config.yaml
norm_place: "pre"
extras: ["value embeddings", "hashed n-gram embeddings", "capped logits"]
beta1: 0.9
warmup_steps: 200
final_lr_fraction: 0.0
batch_tokens: 16384
Each number is 128 + 24 x the weight over its row's rms, rounded and kept within 0 to 255. Layers, rows and columns count from 0. The size above them is the row's rms in percent of the matrix's.

# layer 7 MLP up, 384x96, rms 0.249, rows 98-114, columns 0-95
size [104 105  87  99  60 104 125  76 138  55 109 108 123 102 118  90  63]
[[118 113 127 116 134 144 145 127 182 106 137 118  70 113 110 156 116 162  79 129 115 121  99 119 114 160 160 118 140 116 100  98 143 110  96 137 114  81 103 103 115 203 127 132 120 104 130 116 193 104 135 157 109  77 128 118 102 145 132 102 110 116 142 118 175 115 140 131 158 147 143 144 153 137 148 138 139 137 107 117 104  82 141 134 128 116 117 123 107 141 157  93 166 119 123 125]
 [160 167 115  87  89 114 113  94 103 109 148  99 106 113 133 153 136 151  60  89 142 141 109 112 145 147 151 151 118 162 120 127 117 102  91 171 115 138 142 136 138 108 144 102 151 167 149 157 127 141 121 109 162 102 110 118 108 141 140 118 129 169 138 173 124 136 108 144 166 107 117 127 129 108 153 108 115 116 168 154 110 116 102 128  93 102 141  95 133 105 108 129 163 150 161 172]
 [123 172 111 140 129 146 130 162 101 109 118 116 111 114 138 150 143 142  80 146 115 102 115 116 138 121 159  94 128 112 120 156  93  93 120 160  91 136 102 170 137 163  82 179  94 150 104 161  99 130 152 188 132 145 115 132  81 112 120 116 160 121 133 133 120 162 101 136 124 145 148 124  98  98 134 163 128 124 124 148 128 154  84 103 148  80 101 130 127 127 152 128 114 129 163 151]
 [116 121 119 131 136 126 170 143  90  97 137 127 147 113 103 145 111  88 140 117 169 146 102 129  91 110 105  99 124 171 103 115 107 137  95 108 152 146 145 127 139 116  97 115 172 112 160 124 100 154  97 133  80 115 142 100 127 183  99 123 163  86 113 141 108 164 148 110 144 134 155 116 104  95 160 141 102 143 127 130 133 124 127 158 144 128 172  78  93 117 158 154  99 150 120 114]
 [126 126 162 132 114 147 134  93  98 149 133 112 109 168 117 152 167 121 105 124 124 101 119 148 112 134 162 136 148  75 118 100  76  84 121 146 108 139 158 115 127 180 144 109 156 134 149 103 132 134 140 122 120 152 155 137 182 101  92 131 130 158 150 143  91 131 106  98  86 136 150 134 101 113 118 112 120 137 169 145  60 162 111 124 130 117 153 132 158 139 137  95 104 108 115 145]
 [141 159 115 182 154  93 142 142  98 133 100 135 141 103 164 121 117 163 109 114 131 126 120 126 150 119 145 103 154 104 195 125 151 136 188 118 163 163 122 165 156 118 136 155 103 146  94 154  97 117 120 158 110 106 132 135 138 131  51 111 132 162 153 154 114 101 143  98 130 153  99 147 150 152  99 139  95 135 119 140 123 147 151 146 143 100 140 128 150 148 121 120 142 131 120 145]
 [128 104 125 157 132 127 136 128 126 126 113 182 125 102 142 118 131  82 120 125 119 115 109 128 188 113 151 165 174 139 107 122 179 129 126 153  84 152 129  88 134 164 145  96 144 136 156 121 107 130 150 110 157  78  85 128  97  99 120  97 128 140 132 103 132 116 122 119 121 157 153 135 132 129 106 148 170 120 150 122 112 143 134 153 120 200 135 127 162  92 125  99 125 145 175 117]
 [150 129 104  92 125 142 131 163 113 104 133 105 109 128 142 148  76 125 150 127  97 127 114 178  99 157 138 146 165 148 127 100 158 109 104 134  78 151 166 106 100 131 136 160 112  97 110 137 123 126 113 155 118 124 137 150 113 136 112  76 139 114 165 119 154 170 133  98 129 109  90 124 139 131 160 110  81 147 150  66 130 140  89 147 123 145  93 102 143 142 110 138  90 145 118 125]
 [ 73 117  89 151 134 104 107 106 148 150 180 106 146  67 145 142  99 119 137 182  99 123 103 147  96 136 144 114 152 123 117  87 150 106 134 132  58 118 179 139 107 112 143 103 137 171 137 142 111 127 146 134 155 150 109 143 127 161 134 174 173 150 128 114 134 150  98 115 146 129 159 131 115 103 139 138 134 110 136 119 104 136 137  95 127 115 152 117 108 130 142 118 137 122 146 162]
 [110  91 100 161 109 121 130 103 111 151 138 137 114 125  99  95 100 163 119  93 125 128 110 138 154 117 149 120 128 160  83 144 100 128 153 118 119 105  83 128  99 110 122 102 149 115  91 138 146 148 119 120 134  73 105 135 103 150 119 150 149 147 117 144 103 130 144 123  80 128 123 122 135 160  95 139 111 113  84 147 124 142 129 150  96  84 105 173 161 173 106  78 141  87 108 157]
 [ 97 126 120 103 132 171  60 123 128 122 128 120 136 105 153 172 107 128 176 122 119 142  95 170 157 118 116 138 210 141 137  69 121 115 176 108 106  82 140 112 113 156 146 143 135 138 140 124 109 146 121 139 118 130 117 117 130 161 102 169 115 110 127 129 105 126 114  84 127 143 151 145  97 157 151 137 123 102 129 146 145 134 108 140 115 119 149 125 108 136 160 105 149 168 138 150]
 [165 125  99 128 173 116 108 113 117 151 153 107 122  93  91 139 167 112 108  96 103 108  98 111 138 134 130 118 135 168 142 124 134 138 107  65 146 178 109 178 112 118  98 152 132 142 117 142 161  98 129 133 106 127 155 123 147 103 109 123 164 116 129 107 118  73 123 114 127 100 125 112 138 137 116 164 134  68 137 157 116  85 123  98 134 115 142  98 165 162 110 153 113 153 120 143]
 [140 104 142 147 111 176 157 101 166 163 130 103  94 146 139 139 114 146  91 149 125 143 118 154 174 145 136 132 149 123 124 122 188 128 146 130 150 101 142 128 133 145 116  95 141  71  92 116 125 165 112 111  74 140 161 142 134 134 116 183 139 111 151 123 116 112 149 171 138 142 132 159 144 136 140 118 112 174 133 197 126 116  89 119 116 126 138 100  94 117 113 124 114 125 124 139]
 [161 149 128 150 105 154 102 129 130  90 135 117 118 108 119 124 175 153 119 127 124 167  97 131 162 190 114 104 121 116 136 140 127 135 151 102 148 137 105 166 138 121 103 168 153 173 135 160 131 135 161  91 147 148 117  96 162 145 122 153 155 124 136 109 104 153 108 108 146 139 142 148 101 113 149 100 123 162 113 137 132 127 122 132 132  93 135  94  90 200 146 137 143 143  79 161]
 [125 138 120 134 139 128  98 160 107 130 114 123  92 141  73 137 145 118 163 163 106 132 108 138 158  99 121 130 107 128 146 109 108 160 160  98 162 134 152 151 137 141 105 135 113 151 110  96 137 142  93 137 155  85 144  96 137 151 106 114 168 116 140 104 156 114 137 121 143 186 106 141 108  37 123 134  93 128 136 146 146 105 160 110 118 101 144 154  90 113 129 118 133 158  96 121]
 [110 134 127 116 126 103 125 159 145 108 136 145 136 125 129 206 142 125 119 101 117 124  95 162 139 145  79 159  93 119 112 141 172 111 118 125 121 129 128  94 125 130 118  86  88 149 108 152  89 118 131 112 105 102 119 120 153 110 169 135 123 111 153 117 126 168 132 114 117 116 140 125 103 113 172 137 108 167 107  84 143  72 142  90 153  86 162 131 121 122  84 114 151 129 151 139]
 [134 149 178 145 119 119 104 112 111 148 130 137  85 153 147 114  67 173 136 136 142 189 104 154 104 126 110  95 173 110 121 169 120 105 118 137 127 145 121 118 127 128 126 146 129 145 134 138 107 127 103 101 133 119 153  93 136 166 130 128 145 125 151 152 141 104 107 114 107 122 121 119  82 147  98 133 112  86  93 143 145 120 145 116 162 183 146 139 131  84 144  95 110 122  82 168]]
# layer 7 MLP down (transposed), 384x96, rms 0.0797, rows 98-113, columns 0-95
size [108 109  91  94  62 105 132  70 125  56  99 109 118  97 115  92]
[[121  81 135 128 153 109 118 116 186 119 123 104  87 135 130 138 139 127 104 116 102 122 104 121 118 139 129 167 126 148 129 124 112 158 101 108 102  53 136 121  87 162 101 146 141  69 121 125 143 100 108 154 120 125 115 102 100 163 155 134 111 106 131 124 168 181 150 108 108 167 144 118 130 105 125 137 125 134  77 107 127  86 128 123  94 121 124 144 132 103 151  98 125 119 171 143]
 [142 152 130 110 136 126 129 117 157 120 133 128 103 129 152 109 157  86  83 120 153 168 129  68 109 168 170 131 123 100 117 112 147 103 125 142 142 131 123 101 132 105 179 147 115 189 123 118 146 167 123 118 128 141 116 112 111 157 131 136 107 142 143 147 123 165 100 131 116 134  98 122 130 113 150 108  83 135 101 163 173 128 118 125 154 124 141 156 131 109 166 146 161 112  73 180]
 [127 133 152 108 101 156 119 117 110 111 167  94 152 161  92 140 163 112 156 105 116  84 132 134 160 113 119  96 147 141 126  89 123 148 118 152 101 106 152 111 122 134 134 127  64 108 139 151 136 170  92 124  89 113 169 119 107  96  87 159 137 108 126 103 122 124 150 144 158  97 107 113 116 117 123 198 123 113  96 108 127 125 138  81 166 104 125 139 124 149 149 131 101 115 136 132]
 [127 140 149 128  89 134 144 107  66 144 124 142 109 143  88 154 112  83 146 112 152 145 144 151  87 124 132 121 108 134 141 131 130 123 152 119 129 141 179 107 137 118 132 152  84  88  96 126 146 142 113 103  67 155 128 101 158 143 111 133 136 116 133 173 109 154 127 132 130 135 136 128  80 127 158 131 106 128 173 118 123 130 119 118 107  86 193 129  97 109 151 138 129  83 115 100]
 [130 114 129 154 162 136 131  81  99 119 154 133 130 147 108 134 123 128  78  82  80 124 105 110 126 155 166 133  98  61 133 101  76 116 117 112 107 140 121  95 146 180 152 113 125 116 181 116 120 155 100 123 117 131 152 157 139 117 106 137 113 120 113 151  81 147 121 122  91 146 179 147 170 133 132 154 118 155 115 136 118 130 129 127 122 107 126 141 163 132 102 118 153 104 115 153]
 [125 119 119 177 164 123 163 128  78 121 132 144 171 105 167 123 124 108 125  73 133 139 107 105 117 129 119 125 155 122 184 122 178 148 178  99 192 173  98 159 141 112 174 152 127 128 118 131 128 138 141 116 123 120 126 143 148 127  71  98  79 149 103 132 115 137 122 157 145 132 121 179 130 131 132 147 125 116 136 113 123 148 162 104 122 130 133 151 130 147 122 123 151 131 131 134]
 [162  84 185 166 148 155 135 132 141 135 137 145 120 148 152 118 166 110 119  75 121  98 141  96  84 133 130 146 164 135 150 158 183 135 123 162 146 135 130 114  92 133 110  82 136 148 143 113 103 124 150 128 141 118 126 126 132 147 123 106  83 107 116  78 136  93 143 108 135 168 111 153 146  99 113 124 148 146 134 141 101 136 112  66 112 152 112 130 107 122 102  89 134 131 146 129]
 [124 129 114 171 159 142 163 151 150 172 123 115 160 122 175 128 136  97 111 106 109 149 136 143 123 104 103 110  90 170 110 116 115  86 106  97 131 110 138 134 144 158 100 117 134 116 145 108 108 128 103 130 107 123 117 110 121 101 152 151 158 127 189 127 121  99 173 108 138 110  99 121 112 133 160 141 163  93 116 144  88 135 132 136 148 176 174  92 173  99 141 143 133 127 145 103]
 [ 99 108 137 160 152 159 103  91 103 168 125 128 126  86 139 100 113 122 144 149  84 115 156  97  86 150 146 132 126 109 146 125 125 118 131 149  71 141 138 127 126 108 108  98 121 128 106  99 134 148 152 139 127 156  97 173 150 126 138 135 155 127 104 133 126  81  96 112 136 116 148  97 111 131 134 138  91 119 165 119 123 109 121  62  88 146 150 125  89 131 157 169 103 110 165 108]
 [118  93  85 168 121 158 122 120 111 117 126 103 112 127 108  96 135 126 121 126 137 109 160 115 129 128 151  89  60 124 108 150  74 172  92 106 136 113  97 149 116 107 176 116 115 143 128 107 109 127 143 118 129 121 129 148  95 100 129 116 109 100 114  99 151 170 137  76 117 155 152 157 139 142 128 121 125 143  91 115 138 120 111 122  88 111  82 125 130 164  87  87 147 158 132 135]
 [135 151 129 115 119 134 116 157  92 122  92 132 132 159 170 137 101 122 156 110 154 136  89 156 133 193 141 122 146 118 120  86 114 103 127  96 151 111 145 115 105 175 168 169 177 143 124 132 111 129 113 120 112 135 153 120 141 152 105 148 118 142 168 115  92 132 168  86 140 114 152 145 124 177 162 113 148  74 128 105  96 115 111 138 134 119 112  74 124 137 143 122 112 115 132 122]
 [152 149  79 142 117 126 147 112 147  78 138 148 154 135 161 167 128  95 111 112 116 102 136 150 152 174 141 114 121 115 160 103 135 129 147 123 114 151  78 169 145 133 105 131 140 150 124 147 173 103 100 142 104 130 100 127 138 155 146 133 133 137 134 137 159 137 122  97  85 144 121 106 167  90 155 129 116  77 153 186  98 150 115 129  93 109 118 103 108  93 147 134 107 132 128 161]
 [128  98 124 126 115 149 175 143 192 142 151 136 133 121 125 128 134 121  75 135 129 150 132 118 125 175  93 143 144 106  99 130 144 115 152 134 159 128 104 113 121 146 147 146 114  97 113  78  80 183 135 129  88 148 157 146 163 116 102 136 151 116 144 102  91 137 144 159 132 141 136 141 121 121 156 142 144 153 171 161 112 123  86 110 118 154  96 118 128 160  90 114 128  94 104 158]
 [125 132 137 147 148 127 149 110 151 135  92 129  77 123 117 168 156 121 121 118 170  94 135 139 151 125 101 103  63 147 112 108 142 139 143 107 117 137 154 121 121  95 114 127 145 162 185 109 112 152  99 119 135 131 154 116 156 157 125 158 151 172 134 160 132 137 143 143 164 154 148 140 132 133 116 167 179 153 127 146 155 117  92 130  99 147 100  95 114 145 140 167  87 109 110 158]
 [153 138 110 115  96  96 101 122 125 170 131  97  92  92 124 118 162 119 152 167  73 133 128 109 161  85 178 122 126 148 108 110 134 131 140  71 143 116 155 146 112 102 114 119 128 144 100  99 124 155 103 129 137 114 135 114 148 137 139 147  93 148 170 149 131 133 126 151 129 140 148  91  91 131 121 145  91 171  80 110 144 105 105 115 106 131 102 166 112 126 125 145 162 145 121  86]
 [171 116 152 113 144 105 136  92 129  96 104 169  72 157 158 153 123 142 170 108 108 120 120 170 148 176 126  95 111 140 157 138 138 124 122 149 127  92 103 117 111 135 110 126  78 158 117 165 150 110 135 139 112 121 136 124 109 116 136 151 117 137 132 144 132 160 142 127 106  97 170 137  78  81 131 145 101 142  83 127 108 149  95 125 131  80 145 127 126 111  85 109 102 141 120 129]]